python train.py --d_mlp=320 --parallel_block=false --beta1=0.95 --lr_head=0.005 --schedule="wsd" --seq_len=768 --doc_mask=true
Each number is 50 + 15 x the weight over its row's rms, rounded and kept within 0 to 99. Layers, rows and columns count from 0. The size before them is the row's rms in percent of the matrix's.

# layer 3 MLP gate, 320x128, rms 0.154, rows 117-153, columns 0-63
101:27 55 40 36 49 62 29 59 79 71 48 54 77 39 44 65 50 73 70 39 50 68 48 70 46 40 50 39 43 64 70 60 56 68 35 77 47 50 58 28 22 25 58 35 58 62 47 59 23 64 56 67 53 43 44 53 38 58 73 54 39 59 50 36
066:62 87 54 61 57 97 69 68 67 41 34 61 41 44 25 42 51 66 18 49 47 33 43 75 39 51 39 55 54 52 55 31 69 64 52 71 58 37 43 42 42 66 10 49 37 58 25 43 56 63 46 34 32 59 49 52 67 41 49 60 49 52 41 63
073:46 55 42 34 51 77 55 25 62 66 53 35 36 56 41 34 62 48 48 49 68 39 57 62 77 47 52 68 29 46 22 38 74 64 53 69 52 09 45 52 42 45 47 46 54 51 37 18 48 48 46 55 34 39 48 49 34 60 37 46 43 43 37 65
119:71 23 40 68 46 49 61 54 27 29 60 61 51 59 52 67 42 56 42 61 38 44 42 26 49 56 69 79 48 59 52 48 48 48 49 55 59 46 67 60 35 32 37 53 62 35 52 28 71 64 41 69 48 28 44 20 55 56 48 36 48 66 38 50
103:47 47 66 21 38 65 62 50 52 54 45 69 48 36 52 40 37 48 49 56 42 17 52 49 50 27 56 60 52 52 45 27 38 67 17 51 61 14 69 47 49 35 51 65 38 83 58 34 77 46 32 52 50 52 66 42 55 48 30 53 47 44 42 40
111:63 55 59 22 42 53 59 78 49 51 32 41 86 76 39 70 44 75 61 54 18 62 37 62 37 34 77 33 50 60 60 49 59 58 25 37 31 72 53 66 30 74 66 34 40 45 60 59 51 32 46 51 48 55 53 37 28 45 41 76 49 73 33 40
094:45 35 32 68 28 45 56 69 31 66 41 53 55 59 66 42 58 63 64 66 56 62 61 62 34 64 63 57 73 55 41 54 62 42 79 46 43 62 53 45 17 45 25 44 46 60 36 45 27 83 76 39 45 48 59 40 46 22 45 47 41 51 51 24
126:53 35 41 54 21 46 67 36 76 62 61 59 55 44 54 53 59 71 39 65 35 40 44 57 38 25 33 32 35 92 42 41 44 91 80 50 52 46 53 26 47 49 51 38 58 48 46 61 49 74 32 45 63 55 23 45 70 53 23 47 58 52 41 27
096:14 38 36 48 55 42 63 37 64 47 62 53 72 66 76 49 33 61 43 44 40 52 64 64 70 58 46 47 48 51 52 34 44 57 50 44 73 52 10 52 56 53 41 66 74 56 40 42 40 49 25 55 37 62 20 45 51 40 84 55 50 51 67 50
090:53 69 55 20 37 65 55 49 55 41 47 52 76 32 49 60 52 44 61 54 60 61 42 91 29 47 65 59 60 67 27 61 49 74 40 49 43 30 37 44 29 47 33 43 53 51 51 28 72 88 38 68 60 66 60 43 48 56 33 45 70 64 28 33
088:52 53 69 46 38 66 73 42 33 44 60 26 42 46 13 12 35 33 85 34 48 72 47 74 56 41 68 76 64 39 22 39 58 62 68 41 55 29 34 49 50 48 43 45 57 59 69 56 42 57 60 45 35 63 34 60 74 70 73 43 62 39 59 64
108:27 31 62 36 25 63 49 61 63 54 53 46 31 48 26 59 46 48 53 38 61 53 20 58 54 53 62 17 60 50 49 45 35 25 45 41 15 49 46 43 45 32 51 28 42 35 41 79 22 43 50 40 48 69 39 54 67 56 73 77 41 55 51 79
090:53 40 49 34 68 50 56 31 52 60 34 55 24 39 39 19 65 30 54 29 56 41 44 22 57 35 95 98 40 47 45 43 49 54 91 49 51 40 41 43 23 56 43 46 54 45 59 08 65 49 42 52 59 73 56 60 62 42 58 71 55 52 70 61
104:20 54 59 27 32 44 43 61 50 47 29 74 54 44 47 55 47 48 50 32 46 34 52 42 18 50 42 47 36 69 24 74 32 72 71 55 42 44 67 75 98 39 71 52 67 46 46 41 60 76 70 59 27 80 56 19 61 54 41 43 45 62 51 53
098:30 74 62 52 41 27 23 65 53 38 49 56 37 51 31 51 52 38 43 71 32 49 42 57 46 40 56 58 67 43 41 54 55 40 44 63 46 67 57 41 54 51 48 45 50 45 33 46 40 37 62 20 66 44 60 37 74 43 70 57 60 88 55 47
104:66 71 48 48 57 44 70 64 47 65 57 55 37 35 57 50 62 42 29 54 56 33 27 46 84 82 51 51 43 33 51 28 27 57 36 34 75 61 55 44 60 46 43 21 56 53 52 34 64 51 52 35 34 47 55 18 46 67 50 27 72 47 43 45
134:49 51 54 50 30 56 39 66 65 61 64 59 40 36 37 66 62 61 54 38 42 57 51 50 35 37 58 31 53 59 37 47 54 52 42 60 26 33 63 73 58 46 33 43 53 60 50 58 46 60 57 60 47 58 47 58 42 50 74 52 22 50 28 59
098:48 38 63 40 61 44 81 66 64 30 38 62 46 77 52 72 30 66 45 42 69 59 58 74 09 63 52 32 37 39 42 83 55 62 15 65 27 59 49 43 47 44 38 29 52 30 34 47 52 78 78 52 65 45 47 52 54 69 43 59 63 70 66 47
109:64 41 45 66 39 43 63 33 57 52 42 40 59 43 31 34 94 59 44 06 54 42 30 37 44 65 71 53 56 65 52 64 45 61 86 82 51 83 69 32 61 36 63 42 57 51 49 64 44 38 23 47 65 26 46 73 53 69 49 42 69 56 47 34
095:56 35 35 54 54 34 40 38 50 45 43 40 76 59 45 47 35 71 68 50 56 60 62 67 33 52 47 55 54 64 67 45 56 39 72 66 49 59 57 27 47 62 62 62 54 76 38 72 36 40 60 51 66 67 63 61 40 64 47 69 26 65 45 00
040:44 70 56 53 44 39 70 64 76 59 39 54 63 65 41 62 49 47 36 62 51 69 56 53 49 45 35 46 57 36 31 53 70 61 43 33 39 72 53 67 40 60 60 67 73 38 31 51 28 50 56 50 72 46 72 43 57 48 50 75 46 79 24 76
094:58 48 52 73 53 39 72 27 36 56 41 58 43 58 56 49 24 69 68 76 87 60 54 44 63 25 54 65 29 39 54 47 36 50 55 56 70 67 60 53 72 48 78 37 72 66 52 45 45 60 46 63 24 38 37 47 63 34 55 58 56 67 52 50
100:47 87 45 34 29 46 29 59 66 45 28 32 42 19 23 45 60 29 29 66 41 53 45 41 28 60 53 44 69 19 39 61 33 58 47 57 39 44 67 53 61 51 63 72 55 38 88 55 42 48 55 43 36 57 55 35 35 74 45 36 27 71 66 56
112:93 81 53 38 26 66 54 55 52 44 51 33 17 64 23 54 30 41 39 52 45 41 62 61 41 63 58 77 39 73 33 40 37 49 42 43 69 41 49 52 41 28 46 32 59 30 52 49 41 45 58 63 32 51 48 64 51 75 52 47 50 42 16 67
100:46 86 36 57 68 43 48 52 79 55 65 13 66 31 53 26 64 23 60 76 41 46 22 50 52 47 31 31 53 54 32 63 40 55 69 22 20 52 59 60 70 29 51 45 41 37 48 52 53 63 53 55 18 72 51 38 38 62 68 62 46 54 58 56
101:49 39 57 46 72 56 68 73 41 48 65 59 19 55 36 68 50 26 34 40 52 73 46 48 63 50 35 53 43 19 46 62 30 34 36 61 64 38 32 43 50 41 49 49 57 53 43 50 43 48 40 24 49 51 86 48 33 37 49 49 51 25 43 75
117:42 63 70 55 50 36 29 32 60 33 50 42 28 47 46 55 45 71 31 62 77 52 45 45 21 59 54 36 30 41 57 63 13 42 41 46 51 35 44 60 32 47 35 45 50 66 47 55 32 41 45 81 54 42 46 59 48 46 35 18 34 53 49 25
108:65 57 59 38 34 49 39 49 58 32 40 41 38 42 35 30 40 65 36 51 49 47 60 57 44 39 28 62 56 46 28 07 37 62 30 46 53 07 59 65 55 56 63 47 46 26 80 30 52 56 40 65 43 47 50 72 37 60 43 73 62 35 45 53
093:62 11 49 62 43 22 53 58 62 85 35 35 63 49 80 50 61 45 71 40 63 44 63 52 38 74 29 34 65 60 38 36 42 60 38 79 70 61 39 36 39 48 38 54 53 59 40 21 50 65 47 48 78 42 33 15 19 54 46 63 82 40 64 51
108:71 42 53 42 44 13 19 32 53 28 61 32 76 47 21 36 60 58 41 72 79 34 40 66 39 61 40 58 54 61 39 38 41 50 45 32 42 48 59 43 41 55 59 62 33 32 38 48 50 49 63 50 59 52 43 85 28 71 25 56 59 62 39 67
083:30 44 65 80 43 37 44 45 38 52 47 45 75 30 52 63 44 39 55 43 57 60 69 48 48 46 34 47 37 58 48 64 32 46 53 62 57 38 86 59 18 63 46 68 48 42 54 17 50 42 54 24 30 51 57 48 41 59 39 49 71 40 36 50
096:38 72 45 73 37 33 51 54 67 51 65 53 40 81 53 52 29 39 62 64 48 37 20 76 42 46 30 11 40 19 54 49 67 54 59 67 39 60 38 48 38 66 35 34 41 35 38 49 63 50 92 50 49 47 55 70 78 67 43 23 58 88 54 44
111:44 22 43 66 55 38 29 51 73 65 24 31 69 35 71 50 38 53 47 66 70 42 56 62 51 55 45 39 79 50 60 56 22 60 49 22 73 45 64 63 27 54 46 49 35 57 40 41 57 50 41 46 58 76 56 55 60 36 39 53 46 20 35 39
063:51 64 59 45 65 56 50 33 61 66 19 55 44 87 60 41 51 60 44 48 54 65 29 14 61 51 59 54 47 50 56 37 51 45 37 38 38 40 76 44 52 38 44 67 22 45 41 42 34 35 86 76 63 53 59 65 43 48 55 40 51 56 87 62
101:48 54 73 56 48 33 78 73 32 45 35 52 19 39 36 38 68 44 41 22 12 37 54 59 50 49 44 72 43 48 50 42 44 66 61 33 49 54 63 39 68 29 67 34 72 37 65 77 48 41 55 70 80 40 51 54 47 75 27 55 38 57 44 71
094:71 56 43 39 64 45 60 59 60 47 34 51 74 42 37 60 72 50 74 39 42 53 70 46 52 35 51 47 67 58 69 63 26 62 65 59 43 73 36 48 49 59 57 64 43 55 39 37 67 28 26 55 12 26 44 50 49 38 58 58 55 48 69 26
115:14 65 36 38 39 67 49 49 57 52 48 34 19 57 33 53 58 28 61 69 30 52 44 63 70 54 65 43 62 44 50 50 90 57 55 59 50 43 56 44 43 72 51 49 39 54 53 58 73 25 99 65 49 48 51 62 50 57 45 41 63 58 39 41
# layer 3 MLP up, 320x128, rms 0.14, rows 117-152, columns 0-63
106:52 68 56 62 35 53 44 48 35 30 54 34 22 56 50 06 31 51 60 86 63 55 46 42 49 47 55 66 63 33 39 37 41 45 51 48 45 29 48 56 50 83 44 54 41 61 70 75 62 64 43 28 45 65 65 37 59 46 44 55 22 29 54 66
060:43 45 35 40 72 13 41 31 63 70 49 33 45 45 63 36 53 32 75 64 51 47 57 49 54 67 50 46 25 54 51 68 32 48 37 60 70 54 48 62 13 57 45 34 49 49 56 49 55 36 28 37 66 59 61 52 64 70 58 43 43 54 47 36
085:42 30 58 26 50 75 48 65 39 51 29 43 54 50 25 61 34 74 52 69 62 73 67 48 60 44 40 82 49 59 28 44 50 37 54 43 50 23 76 49 52 54 63 43 46 22 41 58 53 55 74 53 70 37 58 37 32 33 68 48 37 66 60 46
108:40 24 47 83 63 48 31 44 29 46 52 48 20 44 58 58 28 30 58 61 38 70 52 51 64 67 69 57 42 57 29 04 50 33 42 45 31 36 54 49 26 39 38 35 57 53 44 67 59 50 46 69 47 36 36 37 65 56 67 56 33 42 51 64
097:49 56 61 74 38 69 20 57 75 40 50 45 66 61 44 47 24 94 00 43 41 23 55 44 36 47 34 52 81 58 44 34 57 76 48 43 52 39 21 51 61 59 55 79 39 65 50 43 47 28 61 75 39 32 51 54 69 56 43 59 66 43 31 20
114:56 44 62 44 67 30 51 27 84 59 34 70 38 71 47 53 41 49 51 44 45 62 13 73 57 34 40 46 43 51 66 13 63 39 31 50 56 72 43 63 46 37 64 33 60 47 62 46 52 67 76 63 57 55 52 79 55 24 44 68 81 46 43 59
100:73 51 53 62 48 46 44 40 38 56 53 53 51 69 66 40 31 71 52 58 60 62 63 68 65 46 45 59 38 39 38 55 51 11 69 42 74 06 53 58 29 54 50 34 58 55 49 53 44 67 47 30 44 50 48 44 27 34 31 56 53 64 61 39
133:53 61 44 33 35 49 23 61 57 31 33 68 33 33 54 60 48 31 54 40 68 84 64 53 48 58 50 60 85 26 49 65 53 40 39 66 40 65 78 55 32 56 59 27 57 65 37 44 27 40 82 46 47 63 66 36 49 38 53 44 56 50 50 57
101:35 65 46 46 52 33 51 57 67 57 49 63 33 57 31 47 08 59 39 49 60 38 34 55 47 85 22 32 53 51 52 54 49 17 47 55 43 57 45 51 67 43 48 72 57 37 56 72 25 49 40 73 42 53 19 43 62 65 72 50 41 71 58 37
087:52 43 36 49 39 54 60 66 27 84 53 37 67 22 29 59 42 32 59 60 51 56 20 83 23 65 52 54 44 41 48 48 44 35 60 74 60 52 44 59 71 36 59 60 36 47 59 64 63 84 43 49 66 49 46 39 29 62 57 76 55 48 38 67
088:54 65 45 34 49 61 33 62 54 40 32 66 62 53 83 64 66 79 33 56 67 18 69 39 16 60 49 36 28 28 70 50 56 30 55 69 33 75 71 70 45 33 41 55 51 48 17 53 33 56 34 49 57 45 50 30 22 29 29 49 31 71 56 34
114:32 58 47 42 37 48 69 48 28 59 75 53 71 57 47 70 25 24 24 41 52 35 46 41 79 53 53 37 23 50 62 59 74 49 59 26 37 45 24 71 65 49 44 41 34 32 63 35 66 41 63 89 69 40 54 42 37 63 45 49 87 55 28 30
092:77 38 57 48 59 69 49 71 56 30 56 54 68 53 56 60 39 62 38 50 42 49 60 67 51 80 27 09 64 30 60 44 54 40 48 61 51 42 58 50 55 52 53 49 45 65 63 73 38 68 47 37 38 25 47 57 43 56 54 79 25 43 44 72
108:20 39 22 63 36 73 51 31 41 66 76 38 44 66 34 55 42 54 76 49 68 61 64 70 55 44 37 44 71 64 16 84 63 46 65 45 34 61 55 54 80 48 57 50 57 36 40 57 61 51 31 39 35 72 65 49 64 45 23 33 39 34 51 69
106:69 58 36 54 68 40 38 51 26 53 38 48 58 67 67 38 73 39 52 48 58 54 62 61 44 48 28 53 26 46 40 63 32 53 74 49 50 52 62 69 32 55 50 59 54 52 51 68 57 73 69 61 35 65 57 62 45 59 59 21 19 37 43 59
110:53 80 44 60 52 29 44 61 42 48 53 62 45 61 61 55 41 59 41 42 44 42 37 39 59 45 30 48 43 35 33 06 32 62 52 67 57 49 43 69 59 74 45 36 48 38 45 40 56 62 40 43 49 36 43 16 41 42 70 34 53 57 18 63
123:53 55 36 71 74 35 58 41 61 45 40 47 50 62 96 35 52 21 58 41 71 38 38 67 60 67 41 58 55 40 56 57 63 42 38 34 45 72 49 21 43 46 39 59 38 25 45 45 62 50 55 53 81 36 27 51 57 63 35 53 84 54 65 39
086:97 72 53 30 54 35 74 66 57 51 37 46 60 63 70 76 52 45 31 48 49 47 22 49 36 57 47 47 43 50 24 60 69 43 47 50 38 60 51 44 52 41 27 29 34 11 42 53 54 48 63 49 68 47 35 51 74 42 29 72 43 62 50 75
122:53 56 68 41 36 49 45 56 38 61 64 85 33 38 42 51 15 50 52 67 46 38 55 67 49 46 33 23 39 34 65 52 65 45 46 30 39 58 62 51 34 74 39 36 37 50 51 43 65 57 50 16 37 62 44 53 67 32 38 51 69 52 52 39
092:84 55 55 47 54 53 57 37 47 26 47 52 71 68 57 45 46 34 65 43 24 70 80 60 61 32 23 66 38 62 46 23 33 49 43 44 52 63 51 35 66 46 44 86 13 57 52 42 34 41 55 54 42 64 24 29 45 44 58 82 52 67 50 66
040:59 35 37 39 42 62 74 54 18 74 60 27 54 55 46 20 45 51 36 35 26 58 63 42 43 35 32 52 21 42 38 37 71 56 62 68 50 49 23 54 63 61 65 55 61 46 45 72 49 43 62 49 50 38 53 33 44 34 64 43 43 72 50 59
092:25 95 38 19 45 77 49 65 58 53 57 32 55 51 39 58 50 64 65 44 49 09 51 33 62 57 33 74 42 46 55 54 63 91 77 58 55 59 30 53 51 33 52 42 66 64 41 67 56 38 30 40 57 41 50 51 48 44 34 47 44 73 33 36
102:52 71 58 41 41 58 47 59 53 49 46 66 46 36 26 44 43 42 61 41 34 42 71 69 37 61 72 51 61 71 56 48 42 29 42 79 35 49 36 32 53 37 60 39 56 59 63 65 16 50 56 53 44 43 17 66 34 75 68 54 29 47 44 67
115:18 88 53 55 75 78 45 34 54 56 64 68 30 83 49 50 31 50 51 43 55 29 39 68 29 28 65 55 47 65 49 34 45 67 29 52 23 48 49 54 48 47 73 44 56 68 33 35 66 61 60 45 56 58 53 65 69 36 43 51 40 49 32 82
105:68 46 44 60 64 47 53 22 29 47 74 34 52 75 35 29 45 36 55 58 57 51 54 46 52 65 44 55 53 57 54 70 59 47 64 30 50 60 42 74 41 42 42 34 54 76 54 03 38 66 48 64 24 67 35 42 58 50 10 26 36 62 35 68
101:61 37 50 49 45 62 46 49 46 69 76 51 57 30 67 64 42 58 48 47 41 81 75 46 22 33 54 44 68 36 50 46 55 42 22 33 46 40 29 73 59 45 53 41 37 56 41 50 38 46 59 58 78 42 34 35 49 47 45 51 63 22 64 43
114:58 71 45 88 48 37 44 57 73 64 49 38 39 84 45 43 38 44 44 57 32 54 42 44 46 54 62 35 62 77 32 58 42 56 58 77 54 47 38 51 44 50 59 44 41 48 35 53 31 66 56 58 59 73 36 64 37 66 64 39 37 59 45 53
108:50 34 88 52 57 53 66 32 54 45 52 50 70 31 70 62 67 20 43 51 65 53 50 27 51 45 67 33 47 28 49 51 32 54 35 40 33 65 51 48 52 45 45 62 49 35 44 44 51 52 66 67 32 20 70 36 24 58 20 42 45 64 38 40
085:81 43 54 23 73 40 46 53 62 34 87 55 24 78 15 68 79 55 77 30 41 52 56 55 68 51 49 53 60 47 46 45 42 36 27 41 41 60 44 34 31 39 52 53 34 47 29 52 46 41 54 45 36 65 37 87 74 42 63 39 48 38 56 55
112:79 18 62 40 46 47 55 42 74 55 49 27 52 63 64 49 59 38 49 69 25 41 68 57 61 26 52 56 50 32 60 48 46 47 47 33 78 82 57 27 47 45 08 51 53 33 22 51 43 43 61 57 84 52 53 69 44 44 43 79 49 52 22 51
080:21 59 59 92 36 46 62 33 31 34 59 57 58 54 59 82 42 36 67 18 64 56 82 62 41 48 56 49 33 58 46 49 51 58 45 48 59 47 61 67 47 50 57 91 34 43 57 36 52 57 21 54 38 69 39 60 60 52 28 19 76 56 38 43
105:55 09 38 21 39 35 42 71 52 48 61 48 36 21 63 47 51 71 17 54 19 53 48 34 33 50 36 44 47 50 59 49 19 51 34 70 66 84 65 41 52 53 68 69 51 56 96 64 46 80 93 52 74 63 41 41 50 38 37 52 23 58 50 64
117:32 32 47 37 60 10 50 29 56 58 59 63 35 30 44 76 47 66 50 87 80 45 18 78 26 52 67 53 48 59 57 53 46 53 77 27 61 39 27 43 35 31 48 27 52 69 58 70 65 73 66 35 47 53 60 57 53 56 36 38 59 57 53 48
061:54 56 38 20 43 51 30 69 46 49 51 38 84 77 72 46 44 67 50 32 28 52 50 35 30 44 43 43 49 53 53 21 35 59 50 47 43 36 56 50 62 45 71 79 51 54 27 20 52 35 70 54 36 76 63 58 27 52 70 39 30 30 43 51
123:96 40 33 56 49 62 81 71 35 69 57 80 26 36 76 42 51 25 32 61 56 45 48 53 38 65 31 34 30 54 63 57 63 61 53 52 32 46 60 24 50 32 58 66 24 37 56 60 63 39 49 48 64 36 62 33 55 53 29 60 30 55 56 28
101:73 49 61 17 74 50 41 73 79 64 59 30 34 60 33 51 40 43 33 31 44 40 59 48 44 56 42 33 52 34 64 53 39 27 51 52 65 74 25 34 74 39 65 71 37 49 47 52 56 85 62 73 14 36 39 59 44 23 26 47 56 40 55 22
# layer 3 MLP down (transposed), 320x128, rms 0.131, rows 117-152, columns 0-63
096:69 39 61 70 40 71 54 68 64 43 57 54 16 57 45 55 35 45 58 40 67 39 65 60 47 41 60 68 72 87 19 53 57 41 48 52 34 52 44 66 39 54 68 41 62 55 19 15 35 51 67 32 45 51 44 77 49 70 73 55 57 42 46 38
061:56 65 43 69 61 52 77 48 53 92 43 39 47 50 58 20 59 31 60 70 36 66 33 82 69 33 44 66 47 30 39 67 49 39 23 77 71 59 57 59 22 65 49 15 46 60 39 38 74 32 55 46 66 65 31 35 72 66 55 53 55 67 41 62
080:34 59 44 60 60 53 33 52 38 24 40 46 46 45 37 72 66 52 65 73 41 60 35 34 55 43 60 63 72 54 39 43 79 40 81 47 55 24 60 33 55 43 49 42 50 37 49 78 57 34 66 70 40 48 54 45 55 46 61 82 34 36 80 61
109:35 48 41 68 87 47 50 59 36 46 42 58 48 50 56 34 40 37 56 38 32 41 59 59 74 49 55 39 46 36 43 42 33 39 67 57 50 41 22 26 64 70 45 77 49 88 38 70 36 48 95 78 64 61 51 35 28 73 58 52 36 39 35 53
096:68 53 57 47 32 44 47 62 79 62 41 50 39 61 54 37 30 55 64 45 58 58 42 25 51 53 33 43 37 57 68 40 16 22 49 16 45 39 64 38 48 52 40 73 49 60 55 55 72 22 41 55 33 58 42 24 39 43 56 22 50 99 57 66
110:20 48 79 55 45 53 22 23 51 41 46 63 39 56 34 38 31 61 62 39 48 39 45 52 64 72 66 50 66 34 39 53 42 46 76 55 64 51 33 56 71 52 47 41 48 28 47 81 34 30 49 44 55 44 36 63 72 21 65 31 66 59 68 25
105:75 41 36 53 52 44 40 58 54 37 33 74 84 39 76 62 39 74 38 39 28 39 14 38 65 84 69 56 51 36 51 54 41 45 54 39 61 42 67 34 43 34 42 39 27 41 49 54 40 69 48 57 46 54 50 86 56 38 56 29 69 17 61 55
118:47 68 55 69 57 43 48 43 36 60 49 48 44 34 57 57 58 38 32 27 49 52 46 60 67 62 47 25 56 32 51 48 66 47 49 73 51 36 61 54 46 47 70 36 70 43 45 61 29 75 52 29 31 79 59 39 74 19 22 81 52 48 62 40
105:67 36 55 35 55 51 54 61 50 31 33 24 43 45 55 53 86 49 62 45 41 45 60 45 36 44 71 12 24 58 46 61 24 44 52 65 49 42 56 44 70 32 43 55 26 59 53 71 40 31 61 43 66 50 37 62 60 18 61 35 64 47 53 58
085:49 26 43 47 40 54 30 42 68 26 46 47 56 50 42 49 26 66 74 43 54 70 49 07 56 57 32 67 29 65 64 68 47 23 53 18 43 50 60 40 57 56 47 73 45 31 64 37 42 83 30 39 66 80 45 44 37 10 48 45 38 49 50 24
088:69 28 55 49 58 60 42 62 59 80 43 40 69 26 50 62 40 54 51 53 42 38 48 43 39 45 22 33 46 26 76 41 41 78 46 42 20 71 46 60 42 62 45 53 51 44 83 38 29 71 54 33 46 36 81 31 39 45 66 54 30 53 57 58
112:41 26 27 25 64 56 56 34 40 59 34 32 59 62 58 42 61 61 60 57 40 42 75 43 33 71 31 50 49 57 43 57 60 67 48 30 57 69 39 55 50 64 30 54 49 43 97 58 70 20 26 50 59 53 52 78 63 40 69 30 60 44 40 31
086:45 79 73 41 62 64 15 38 31 47 38 34 64 38 44 05 63 59 25 32 49 74 34 37 53 55 43 44 45 41 65 55 24 56 60 24 50 35 47 49 43 77 54 57 64 99 32 61 51 46 51 55 31 43 39 45 47 52 51 43 49 61 50 51
105:38 22 59 51 75 50 36 71 56 57 74 61 49 65 51 61 33 30 61 56 32 48 34 38 45 37 41 48 38 44 49 51 29 64 39 51 38 67 71 20 71 61 57 58 50 56 40 52 43 51 68 51 26 50 68 49 61 47 11 41 48 35 62 52
100:44 48 49 55 56 46 59 49 45 37 86 78 31 34 75 34 36 49 25 59 25 23 15 57 44 52 43 35 54 58 50 49 50 71 23 49 13 52 59 47 60 64 31 45 64 47 31 59 47 55 65 60 25 66 40 46 55 53 40 48 48 63 46 34
108:41 55 22 44 46 58 91 54 80 49 40 60 27 27 64 48 32 63 45 57 31 81 67 58 53 68 39 53 46 53 45 44 41 37 39 44 20 51 50 69 46 43 62 29 53 35 64 38 35 64 38 49 39 33 44 45 32 62 64 67 44 57 33 46
128:55 55 61 50 52 70 40 38 47 26 33 55 58 83 98 42 55 33 40 22 67 14 30 66 52 55 45 65 64 78 38 53 55 64 49 38 69 51 64 48 70 51 34 46 66 26 28 56 38 55 46 44 53 38 32 64 50 30 38 21 55 55 50 13
086:66 50 53 36 47 48 28 53 39 46 32 41 51 59 62 57 34 29 48 29 49 48 40 26 63 64 44 61 75 54 49 53 52 50 55 36 58 50 30 74 64 13 13 62 61 25 60 33 27 49 53 39 89 54 50 63 51 27 33 56 63 46 46 47
114:43 42 60 79 22 48 49 45 64 60 41 54 47 30 37 66 84 80 46 82 55 56 58 42 50 38 45 56 22 41 60 50 34 58 37 65 28 52 57 60 32 36 36 21 62 38 44 58 41 35 67 50 54 29 52 51 71 49 50 30 55 52 46 51
098:43 41 67 50 71 62 41 44 69 60 52 69 45 44 74 54 48 36 50 45 32 46 70 78 52 49 17 32 34 64 62 48 62 52 57 74 48 35 21 47 58 39 32 23 53 52 58 53 43 45 74 38 67 66 53 65 43 37 75 55 56 15 43 55
040:54 15 82 50 36 47 43 59 19 45 72 43 52 45 21 44 73 57 64 36 34 18 60 35 74 74 26 38 16 53 41 41 84 38 62 70 41 48 40 46 51 43 59 70 51 43 53 71 63 49 44 60 35 48 44 48 50 29 49 52 52 37 34 64
080:62 43 66 62 52 68 41 59 65 72 59 27 46 39 61 31 62 59 94 33 64 36 50 39 59 52 23 60 37 72 45 74 67 23 72 50 53 77 47 48 20 59 50 31 76 63 48 57 35 19 33 40 51 62 56 46 67 34 48 25 40 54 33 54
098:85 49 68 82 34 35 41 74 16 36 61 40 52 14 47 62 55 55 34 67 51 33 10 59 54 61 66 33 66 27 53 59 45 38 67 25 46 50 50 07 15 66 46 43 47 52 32 70 52 75 30 43 47 49 51 67 75 58 54 50 32 45 49 61
107:53 68 73 40 46 50 52 37 57 57 66 46 42 48 29 66 86 61 68 47 64 42 17 59 53 61 66 72 66 66 64 48 49 32 42 36 65 70 52 51 34 16 22 43 38 56 56 31 28 39 60 31 73 61 54 56 55 37 67 75 34 28 53 63
111:33 40 23 74 46 47 48 46 66 62 44 38 64 46 44 37 39 32 29 81 31 42 51 60 60 94 64 47 42 41 27 39 44 66 66 26 55 45 47 43 60 62 34 38 53 75 53 55 52 44 29 29 34 47 27 29 53 58 32 65 39 53 84 48
107:59 29 50 53 62 46 64 40 70 45 64 45 62 69 30 60 53 75 43 18 36 49 35 82 60 69 41 58 62 57 32 61 54 59 54 20 48 72 67 51 55 47 79 33 45 20 48 40 42 82 58 38 47 43 40 48 43 63 47 27 62 71 74 52
117:72 39 44 68 54 50 65 63 41 39 25 38 60 45 77 36 60 55 31 62 64 85 45 24 51 53 30 26 31 51 77 66 68 68 64 68 62 30 58 50 43 73 45 63 55 39 43 35 51 54 32 42 49 67 60 58 48 69 62 48 41 28 53 30
103:28 65 43 75 31 88 48 40 45 37 43 67 64 26 58 63 43 41 69 48 36 43 60 26 68 37 72 47 35 53 56 35 65 38 40 27 52 58 40 65 33 67 37 59 52 64 26 62 47 40 36 67 57 41 40 60 43 63 47 40 75 63 37 43
094:30 56 84 61 56 40 53 53 85 33 21 42 55 90 74 65 40 32 40 56 75 62 34 49 37 60 32 53 45 68 47 44 41 47 63 41 55 62 52 57 44 42 45 26 38 58 33 65 24 41 42 47 66 61 33 42 64 17 69 57 56 53 38 42
118:55 57 53 70 58 32 31 44 14 38 47 60 59 71 51 64 53 20 53 31 60 68 33 46 49 38 35 53 25 46 51 26 50 51 62 53 49 54 38 72 42 61 39 54 69 28 36 39 61 55 29 56 35 54 60 37 44 54 54 49 79 42 55 32
086:64 61 77 48 57 35 34 58 87 40 42 82 22 46 33 58 49 44 68 41 33 35 41 39 77 60 76 51 64 46 58 56 33 40 53 44 44 54 54 46 79 16 77 42 62 54 54 49 31 58 34 57 77 39 32 55 63 57 57 44 40 41 50 43
094:71 43 60 61 34 62 51 61 55 42 51 51 53 33 37 67 05 47 43 39 51 64 41 68 58 51 44 44 57 54 54 56 27 61 74 67 42 52 74 82 65 46 41 43 46 10 49 39 61 46 54 57 41 56 49 54 41 35 54 75 24 63 26 67
123:38 19 49 67 51 57 16 58 35 72 60 53 27 40 39 53 54 58 36 71 71 45 50 50 33 56 63 62 36 42 77 46 65 57 60 73 54 43 51 34 36 87 64 51 89 37 29 63 53 22 44 72 48 30 55 38 56 33 53 51 50 30 67 39
069:61 76 41 55 38 65 49 23 64 46 44 63 48 62 29 69 69 30 54 51 39 72 26 40 66 64 54 32 55 68 64 45 70 36 52 56 50 41 59 55 73 57 50 34 55 31 72 53 54 35 61 46 51 07 56 75 35 43 69 77 76 74 85 36
109:46 31 43 39 46 69 52 47 54 52 43 77 64 35 71 51 63 49 45 47 48 45 53 44 59 70 44 16 23 71 46 42 71 39 67 49 72 42 49 24 22 44 53 47 21 54 46 45 60 80 43 51 33 23 45 23 43 43 51 65 81 44 65 47
093:83 62 75 54 76 41 54 82 26 84 34 64 53 64 81 53 47 55 49 55 66 31 37 61 37 42 48 42 45 46 57 64 48 24 81 47 71 48 43 41 34 32 49 62 61 62 40 63 45 79 29 11 51 66 52 62 32 40 66 43 37 56 44 48